{"n_layer": 12, "d_model": 96, "n_head": 3, "n_kv_head": 3, "head_dim": 32, "d_mlp": 128, "vocab_size": 4096, "activation": "swiglu", "norm": "rmsnorm", "norm_place": "pre", "norm_eps": 1e-06, "positions": "rope", "rope_base": 1000000.0, "rope_fraction": 1.0, "qk_norm": false, "attn_scale": 0.177, "bias": "none", "tie_embeddings": false, "parallel_block": false, "init": "uniform", "init_std_qkv": 0.0673, "init_std_o": 0.0835, "init_std_up": 0.0963, "init_std_down": 0.0963, "optimizer": "soap_variant", "lr": 0.00851, "lr_mult_qkv": 0.5, "lr_head": 0.0143, "grad_clip": 0.5, "warmup_steps": 200, "schedule": "wsd", "decay_fraction": 1.0, "decay_shape": "linear", "final_lr_fraction": 0.05, "batch_tokens": 65536, "seq_len": 256, "doc_mask": true, "train_tokens": 146400000, "steps": 2234, "dataset": "wikipedia_en"}
Each number is 500 + 25 x the weight over its row's rms, rounded and kept within 0 to 999. Layers, rows and columns count from 0. Numbers have three digits each. The size before them is the row's rms in percent of the matrix's.

# layer 3 attention query, 96x96, rms 0.0672, rows 0-31, columns 0-95
088:484501502493453513475482489468499487541507489493470470471498491529489517539463469545491510455518500482509524526483507479523502506535474535520450507529527493502490490509453519553486479471542493502495540453488503490520456562520514512477510489506488545497487481455478482497517537525530517515
084:488516531500456484443527489483492470491513469497555440516526494504532525512491495495501495502507511480522529489513475463502462476525486520546511533464513527526504483472492515473518472491491477509492488463499497503473462547512541549547504501478455497476554477472532518522515478490504488488
087:488477515509516501548468482492488514510479508492468479450504509515534471514485525519458494486421467498516520464453527475540489464514457511492490519489485463503504493486523539502504498500514462528523456512533500501490466535515501497452475480497487495463502512512483509488482545524532475550
106:469525532527532478492504536512501505494512501521512490471463516481502511483525541499502494451478512481527494462488485488488528482534522511526476472484574491478522512456455509447466469487449508488502526465507498517478530504518526516501509474464534482496510467521471494532462492457522491534
102:555506515533506514479507505466537522530519487509510494553488516483503508477474519449479469546526495534491523535506506497476493463486508481464527543514449515492469473505520495525509517485517510541506465528484507546529523482479473477526525501541504514504471512481537522473527490530481555508
103:527515493471506523495520487489483468470469518488486510507489501481485473523492535544504466511504473465501477490490519511513466512552507505489503451496557497439494519519443496479515494481467497498537491445476508507515543494454502551453492476503515482491524478491511501496526464443475526483
105:538486491544496536480528492473485534498482551515498483513515479473517489520469561472533501527520482484516545496479478490515445508508485504539553499526488543491514505521515525489505467472504504522469527505440481521464508521515456454502530516504513476452514500501492498487501496466480494534
099:493468534485510500466459473493462502487519480496501508538507509513476464510474485473521510502542482516478486531511504501515495466502461474487464492468480512513505474504545525522450520475474544488529499512432467478492510542465524511511561533502515521498540485458509516488498494470501481549
101:514452514473515525508491481532463486523520456521470520536507494529486509455487506504520494535466487516529494521485505523506497478520530477498517537483462475522486515480462497545531488503551495512473504497462480520476498521487525442488474556489511501445478524516530493465497475532466505466
096:526537505529467532487538502489493524484487527465499495502447496535496478485486522547478524477474520481514503519502505484500504490533541479492519474496498485487510493494550464443507497525442541511520485494505485546517501534532429535487480512543495464502543491521491492503472511488469496524
090:514548506515554560504465496513496492481492458486507510534490480506550498527522540489472522537512504504533479529510501531529475523499487512516500493571494483530454477487502501494484470520475491508564496533494474503521505482478527534519459495494473480538503479479511516478518532520461519503
105:502491498530474479476494489512528498509470533508536500503497498482472521533533541489482468527515524528515521478504528472511513477515506451515478531528425538452489518538493467534515477513542495525458492540473457535456510492505505484508478514510516455503479509505543507510516474519500518468
096:490459517526528494493510533536500491522522508444472470520501528467503558464529484519513525528484518515492511496495483526507519519490456552514501505453513494531482515514494466513532462543510467492528503506491465501531485465542535531473511503492552504526501528456506488480493504537531471499
090:477494522492532538489495478476461546468505496500472501490482479505530489533471532496505531539513498478498490489481539479494532456523547482475538501506471487442503451482445527490516529518506481496541513488534490498498498501506498445459500475491554488496483486512508484493508487434528495508
098:474493523497501511537541503558445525494519478513510517497541491477485515468509505446538482511520460505492506458522466523519499485509501485514459547524480550472497479486530477503527534494470475518501535535457503505493507514520506483478549474499491528500511511520507473527517472474471530457
109:472470502508495521551511490497498483481517485510523534495537482529530499489510502468497476494509532477479524486526462550528485487540480513549508546509501491502518494537470494474490517541474502523527467483493475514480494516489457468537530476510547473489467527511488489450482509501544528435
107:494489522527537475484488520520540470507476514521455486455488527519497514445528524444462487521463501486492510466436504493465536467480541483470474533479541481490528509452519505496501509479486486494518478510515513515479505504509528545487467517551492511493486487520510515521467493534489493487
091:481495482504528503513458537501527462501507548488500509454515510520516522487465532505466537493444492513540492484500548496526536503486541477520461537481487518496491533522509468485488520490428494521465494526511490511501474497504533517483447446526475477496510499495523496521479494476466471485
105:530480517480518549516462513520505539482491513485474476503549507458477489488522502558517498448488492484525487486447518475492525522466460491453500537515521499453492507507543462512512489520516505516510493506524529487517500526458461526445467467471529480496522499473508495516486526496482511486
102:504505506485523439493545502495503471523553497497490479485482499492548512502490522501482506568544506515515511497475475484480444436475527532560519502496481513518516523489459517497502487511528537532531466488533487549464515496521489494492544505482498511533496492541494492507528487513502500501
102:520495491494452494518473510490463521529498464549484541515540482498486489521481495471538499482519494488498516507511468534516504554479460499479521482486554490515506470482514467527514513463504514478479513514486509481501534469494497489568500554475524547476494553483498483467498506498484493447
119:501469483474510515546486517521484525514539506516481503492527491496504482446521495454477497515498483497500533461478560457507507501497526473469480553504472540466491484472500496504518515469563471532509518492448516517518500465458504488493465499510530493488539520540471496449509508494480511511
102:443491514487468498491525531508514509501492515475505521535551492475471549506548554488520485497547546501519489535480496509504484494523514497465477522488517511460482497511493513514561505488512517528510474531515484477505531544464494474474475523494495455541450505480513508495518522482529486461
099:524456520495491490509499510470522483515510493495513498558516452509483495506500473471536512511507464519511508453496505537478481550502550461498498565555499515475485485542522465521525513539500483493461485490498488494493513521484491527518477506534521468514503538526515508506493469463457526455
090:492494496423518465469506520447534490524470479509537462524459499505515485470487461494497505499479506455497477482495506505503517517532545468516461498459519531473508461540468476481525461476535485537496471513499493470518540557505505520495501499510482509521488508510506515500532495506521459494
090:467477506542490515467510496495502508498493557536539471503499500527518484532531536523485456530470524542539508518470514496512483531466500483456528537507494493485550518482491452487530469518501496524522504459533481494478456487514509472487497490477506532467542521474482523512530511503453491487
095:503500500509506510519521487522540506519497498496537535537473513483474561464558473497454457489503488522525453468486503506479522496497514508455529469567508510514489499509491497504479536492521504516500514520481514456523489499473491547510468506527496532488511507526525525520533541500438525489
099:491485490479519514530496479501551475496547498428491467497516484489523519539522546522477487542504509526506487468521546497537474541487536508489517495458516524546487475554527522507482522514445505477497485483476480477528520497496552508521504551498485513496519500512499536488496483486490513495
094:519488494529539507473486521472473486492517507502523506465508458443440517500526497455495504520532501496523474473501488534529498475485507463455450515486541508531524503497460509490468476508535468542455527547511497540480475507504492514514523497526509485486502480537488525471518464481524525506
085:510532482450482505477492516525519494509445510530539506498522496534495502485470503468485505475523533509503499504508492537509474492478530517519470507504514567491508478520479498511507485494441453445518492487483515522479485497484475536492469497509523526479448499577503490481497496558520488469
103:526476478498461516496508503522500503530511501490532488500521530490532545541494527560506471516445488558524457500545469503504519462493523462504507489540506462488505521432485511503508539537504523487471499484494508532468487540534507496489488517472534495532518497456509514511516499488510500525
090:486483458500528498498499460557474485523514492474510537463470487493509455480487541475490467521540505484501481497482507492507451513492467528529467514508511513553515492525496460481502502556506455455500455504510493517498532514476481472497465518474519498437459496487504488483502500512470471485
# layer 3 attention key, 96x96, rms 0.0671, rows 0-31, columns 0-95
098:495516496486496541523519494476496505482523497508507493523510497507577538512521544502506475500467450556437479554528493465530485531509522469524483514502487549487515527514469487530519497486484489515491490480518489494522527467455464473502481532491486447493486493493470518510526506512506540505
080:474541522521501502533488523509486520495535520491537482496481507499521525507532513541479486486473453517444473513530466465473478501521494474495538492504502530503515476497457486529506525543512525471462518461460500526521510457530539490477547519526492467509506479519482544488521525480501547489
074:510452495520501493505506461506483488458469494483515530498504451473491523534537510488498506529503486445513537462453488542487519472488497483496490480478508477518462509471531492496563566521478490506507477541526479482536501529498470500484477497464511500510474552540510496502518492505513469531
102:491516500499504512509471492534466549518531471505509464549516516471490517499533474531556517514479514493523476525524500491498547567515501489536473529480543528490506510477501500476459495518500489524481518471490481485518459456518517511482508532528455463467495486488510501511491514431507516488
108:528470526502498461458507469474515466519501511470482519476549476491493531498464522497514524534474474471537538518499462476484474509461492465501520521564445514525445490539496480523496482493495506457472501483483508516518570528494498478518515523524477498510504520510490526511507481489506490523
112:503494530497506508488500511508543474526474528456485510483505530490536462474441469525488527494497544498509532488489529517533485461491517506531519549503521478471494487496469490500497447526486515539507453525523458483461484541472465500535483486489455503487521470527518475507522464474482483494
082:483480509548497531503464519522490520499470515527455481481519492473472462448479556485493538498467510517480481484457506480479497502457529485532531488526514481506500464517464507500476479498469462500518470475478479512482513494499510516483530525485559498533455521508476514441494493530497469514
089:486509500494493515475521544522481540462507512520501483510539491485502525527554505498538488531502429542473497511515504516497532462501485472535504521470478504504521519463488503456491498479536532511550535514483477502527460521507505536505516521504520525454515526439486511507485524512472460499
088:487464494505490482557495470540518500497470485496522507483509544504473508491468529496541477479543489501523538560539472505462517502522501507494478518527503482489468488531478550496517497480515468470461556545458487471498495457491498508484485520523515547499498513484483490481484474486483469538
090:505458511450508501496519524524521560449527543484478505483479512503517538494497523509477500551502484539517512493505516505506506486487504511511480494505484475472502530490557503485480497474494499503480458465497483517498551501481464521515476509503495508547472476537457485471542555546504514546
093:471513504519543516493483479508486502500496529500516482468497473493476520472531535481546499540479503470491543498482485501522456457482478503527494495542456513536484475477487512537529506518486557491509468492494523497488493540497463509498490471487502453523521512552504452538516519557532498528
105:498488505507474493534482491489490458458479467498499549457520433494480473487485562527553471482512524500485479536517455485529480512484545470501505515505473539499476483489456522480496500491515480523501511477558498500498531472486502522466493517522519507543497481491508536522490469513508465506
096:502536482459552518490513492539514511517459504470520458482528509516501493556503466510539533491470510515460472516503503510510479523509529519475495520483539520498437525497501468491525487542539532517501501520488494488490543533479477549535480515509525491465507473505477498500546539486529507489
081:498470530505490512504503507476470498536478491482481499486507475461498528467512503536480495518519518483463466500527478457511504466487525519500503550545473436440488490511474478518526495486485501441528528505497524515465552493527538507461507509485494547515520475528474525476504496457488519497
095:503555505471473534482490537490413458529476501516489557537502517532512514500526489487536483490483489500510490509524500504475517504502508511472455493491488489520500500534495475483509527485503550491555540522540463494476519516482528498491498504534482477481527485522509496492539499456449499495
102:460471493507481514481447533464519442503468495479478494538487511548504488507554479486497528495528535512477487546481534526515496476453478514503440541493511518481532492483518543522479506490490463504488444485498506494503507485511487496504481485455508512476481527475476500465521523493520509465
081:480486456490498517522490490526480506494434458495506485462526434463501510466511501534539509480489484538498565486490523495496488490452435506512520526511515493502486479506484514495514502523485553508469484506529536533470472473494499505481537504503530539531528505505500490483515498479536469491
087:489499446479483534516492512575516483500490473491501494463475481488503497442471511493552514448519515503501522516458445514464525522484541503484469473466485472478475508495494501477530523498511498515496488477480495516461474489519477525469513515476450494515475546506527482532501503461505490481
095:499533497455535501491533532521503504493507521518480490521507469531528458464510520467483555488503509469503507485466497505487530493497487465467485476453475483481462499488528514497517503518482500524523502490485484461478462524452448523501490475525512491521541493515528470546492530436472470521
101:499487502509474465496473482459529519511556499485522516530541488485511529471496529473525505508482502524480493505541514483517434537534539476463479513492507513513483475491506454514486516493503521516460497499505476504474546476538522441506539553482513512498486503475529516445498462484495491514
096:494499481500532530495516490501446468537508539505525486498474503499478487518493534484472489468454499458540527470497546485483486481523483484512517498543479477487485483530528493522469474533478522479494510539494542471528429486442483491487553462500477534506519508507496502477502508478474499474
109:524475538516478536507518475498476511518528513463485485488506453492509496445488523464487490541516500503545504490555466508508478482475508518508494531504470507497483451512472503494492511521465469498443503521517494506503501525462453495485515481531557474522472510481511461482480464437488489487
123:466467476515492535496480532547487467516447486482485505513494536491457468502526501524509512480514506523498490501543511495485508494534489547528493507457488507487498504509517536496530484532495472532513493491558514506526450484538525520497455491542506494534515511458472514544452522507456518503
099:493453554491497492498506495474488482535460543526476506464517485452525499515505512498509494502514504570513531498504517466456543509490504479492492507491455453528467475552484535522477495469520501489484496526530476480499503485504507511457473475465476523550503529508493483514470530470498487473
098:522521500523504525522543527486511499556522458498502484483471466529488512515473491510451490446515512538503528485529497464509501537535483526512479477532480513509482536505481517523459470527521525492467480484508504475505522466513479528476518495508473541492535506465522477498487488559450472527
089:540501483489494489519486489530546474467513503485490491461485438516485480500501506510490475525490498453538491453498506507476491488522519456482495503513499497533520488521542539509536495489552518508502513500518493525462510512512496516550451538464548527551470519561512469476521490504499493492
101:536493522451450490489490456482502478476518529512517521490544458551490514512517518515505467455496482462518512549497509492494486496472533521495531518530466540538509473539536562523503473512469487480518489492476544527522520515496476478498473542493476494519525494490512500518516511496470495475
098:511494540508530566469500477524508503476515536477521502506505511482510530509481480553493494512504474504496497517517519463528450547453511520513526492518503536526477491490468495497477517464504553472468530464508486499507465509517489548455527511521460519531506495464484451523478514529494496519
095:521499490520479463501500485501506523486519522469489497486474464494468467507500512463497519497510507469434492489527471460537517500486512473477506522498451518523516485460502495488482509532531479513471502496543541508503464502523520480452521507517475477540508450474461477544521501451543465470
090:545487501526509509528507502529553468531512475477502541497515482494505503512506477485475469520515507502454499511462569460488518484530505500503488498520521538555502483503510448523529486505437469456541476506515490495513515523458529494498487471479490510473469472535503504468527510527474508484
108:496456495505527497476497511542492466507536524546520462514488499501544540512506500496474506488481523511470514497497500455485500503526504515493475533480525489504496505503527490462557517544485499470521456497530495554484524525556535452505471511525466481490512480507549498488498467516515554516
092:511533528468528458536500499510534523490489507470540517476517517489492502467518498470485423516467491485509494505511494510488456532474499475507492492533519488512514456514498471510509486504494491449510497486491467483468553519494495463528518502499506488450485483474461488452468445530535474473
# layer 3 attention value, 96x96, rms 0.0674, rows 0-1, columns 0-95
081:527503460489524503525505528506496474509515501471525501468522522506492476490488516488459500496484475523518465487457518539517505490555482478455477483497492476538450502471544511437495515467523473498480501462493518496489499485456478498486541515500494529504517454500501467537520481560505512451
088:473535475533521462508495507517489501481514488523461550537505507502532537555480461562543518548523512470503494495530544494471510487469469525503512519513511477502507508516547506490506478529515516527478469541509510491478534461517522501483508475515481491498530499558516507499466498515539480503
# layer 3 attention output (transposed), 96x96, rms 0.0838, rows 0-1, columns 0-95
088:506494488529458514480473495458481523509487501548485457529463489501521477499485531462494499547510530505477541540489528481478500511490523485519557479533487510453521471468503491527498474501458491537481518495486492490483476467494551538514497497471531479501542484489460547472494518508482531503
089:503523537523525497510477510489520501497534449504591470507488490511506494462513504515497517550512493513544484516493511477534494470527515511494498474524472521496488529525494521513521524494456480501520532477492519495528494536525514516508483494505523521538476485470520432566493496489455487471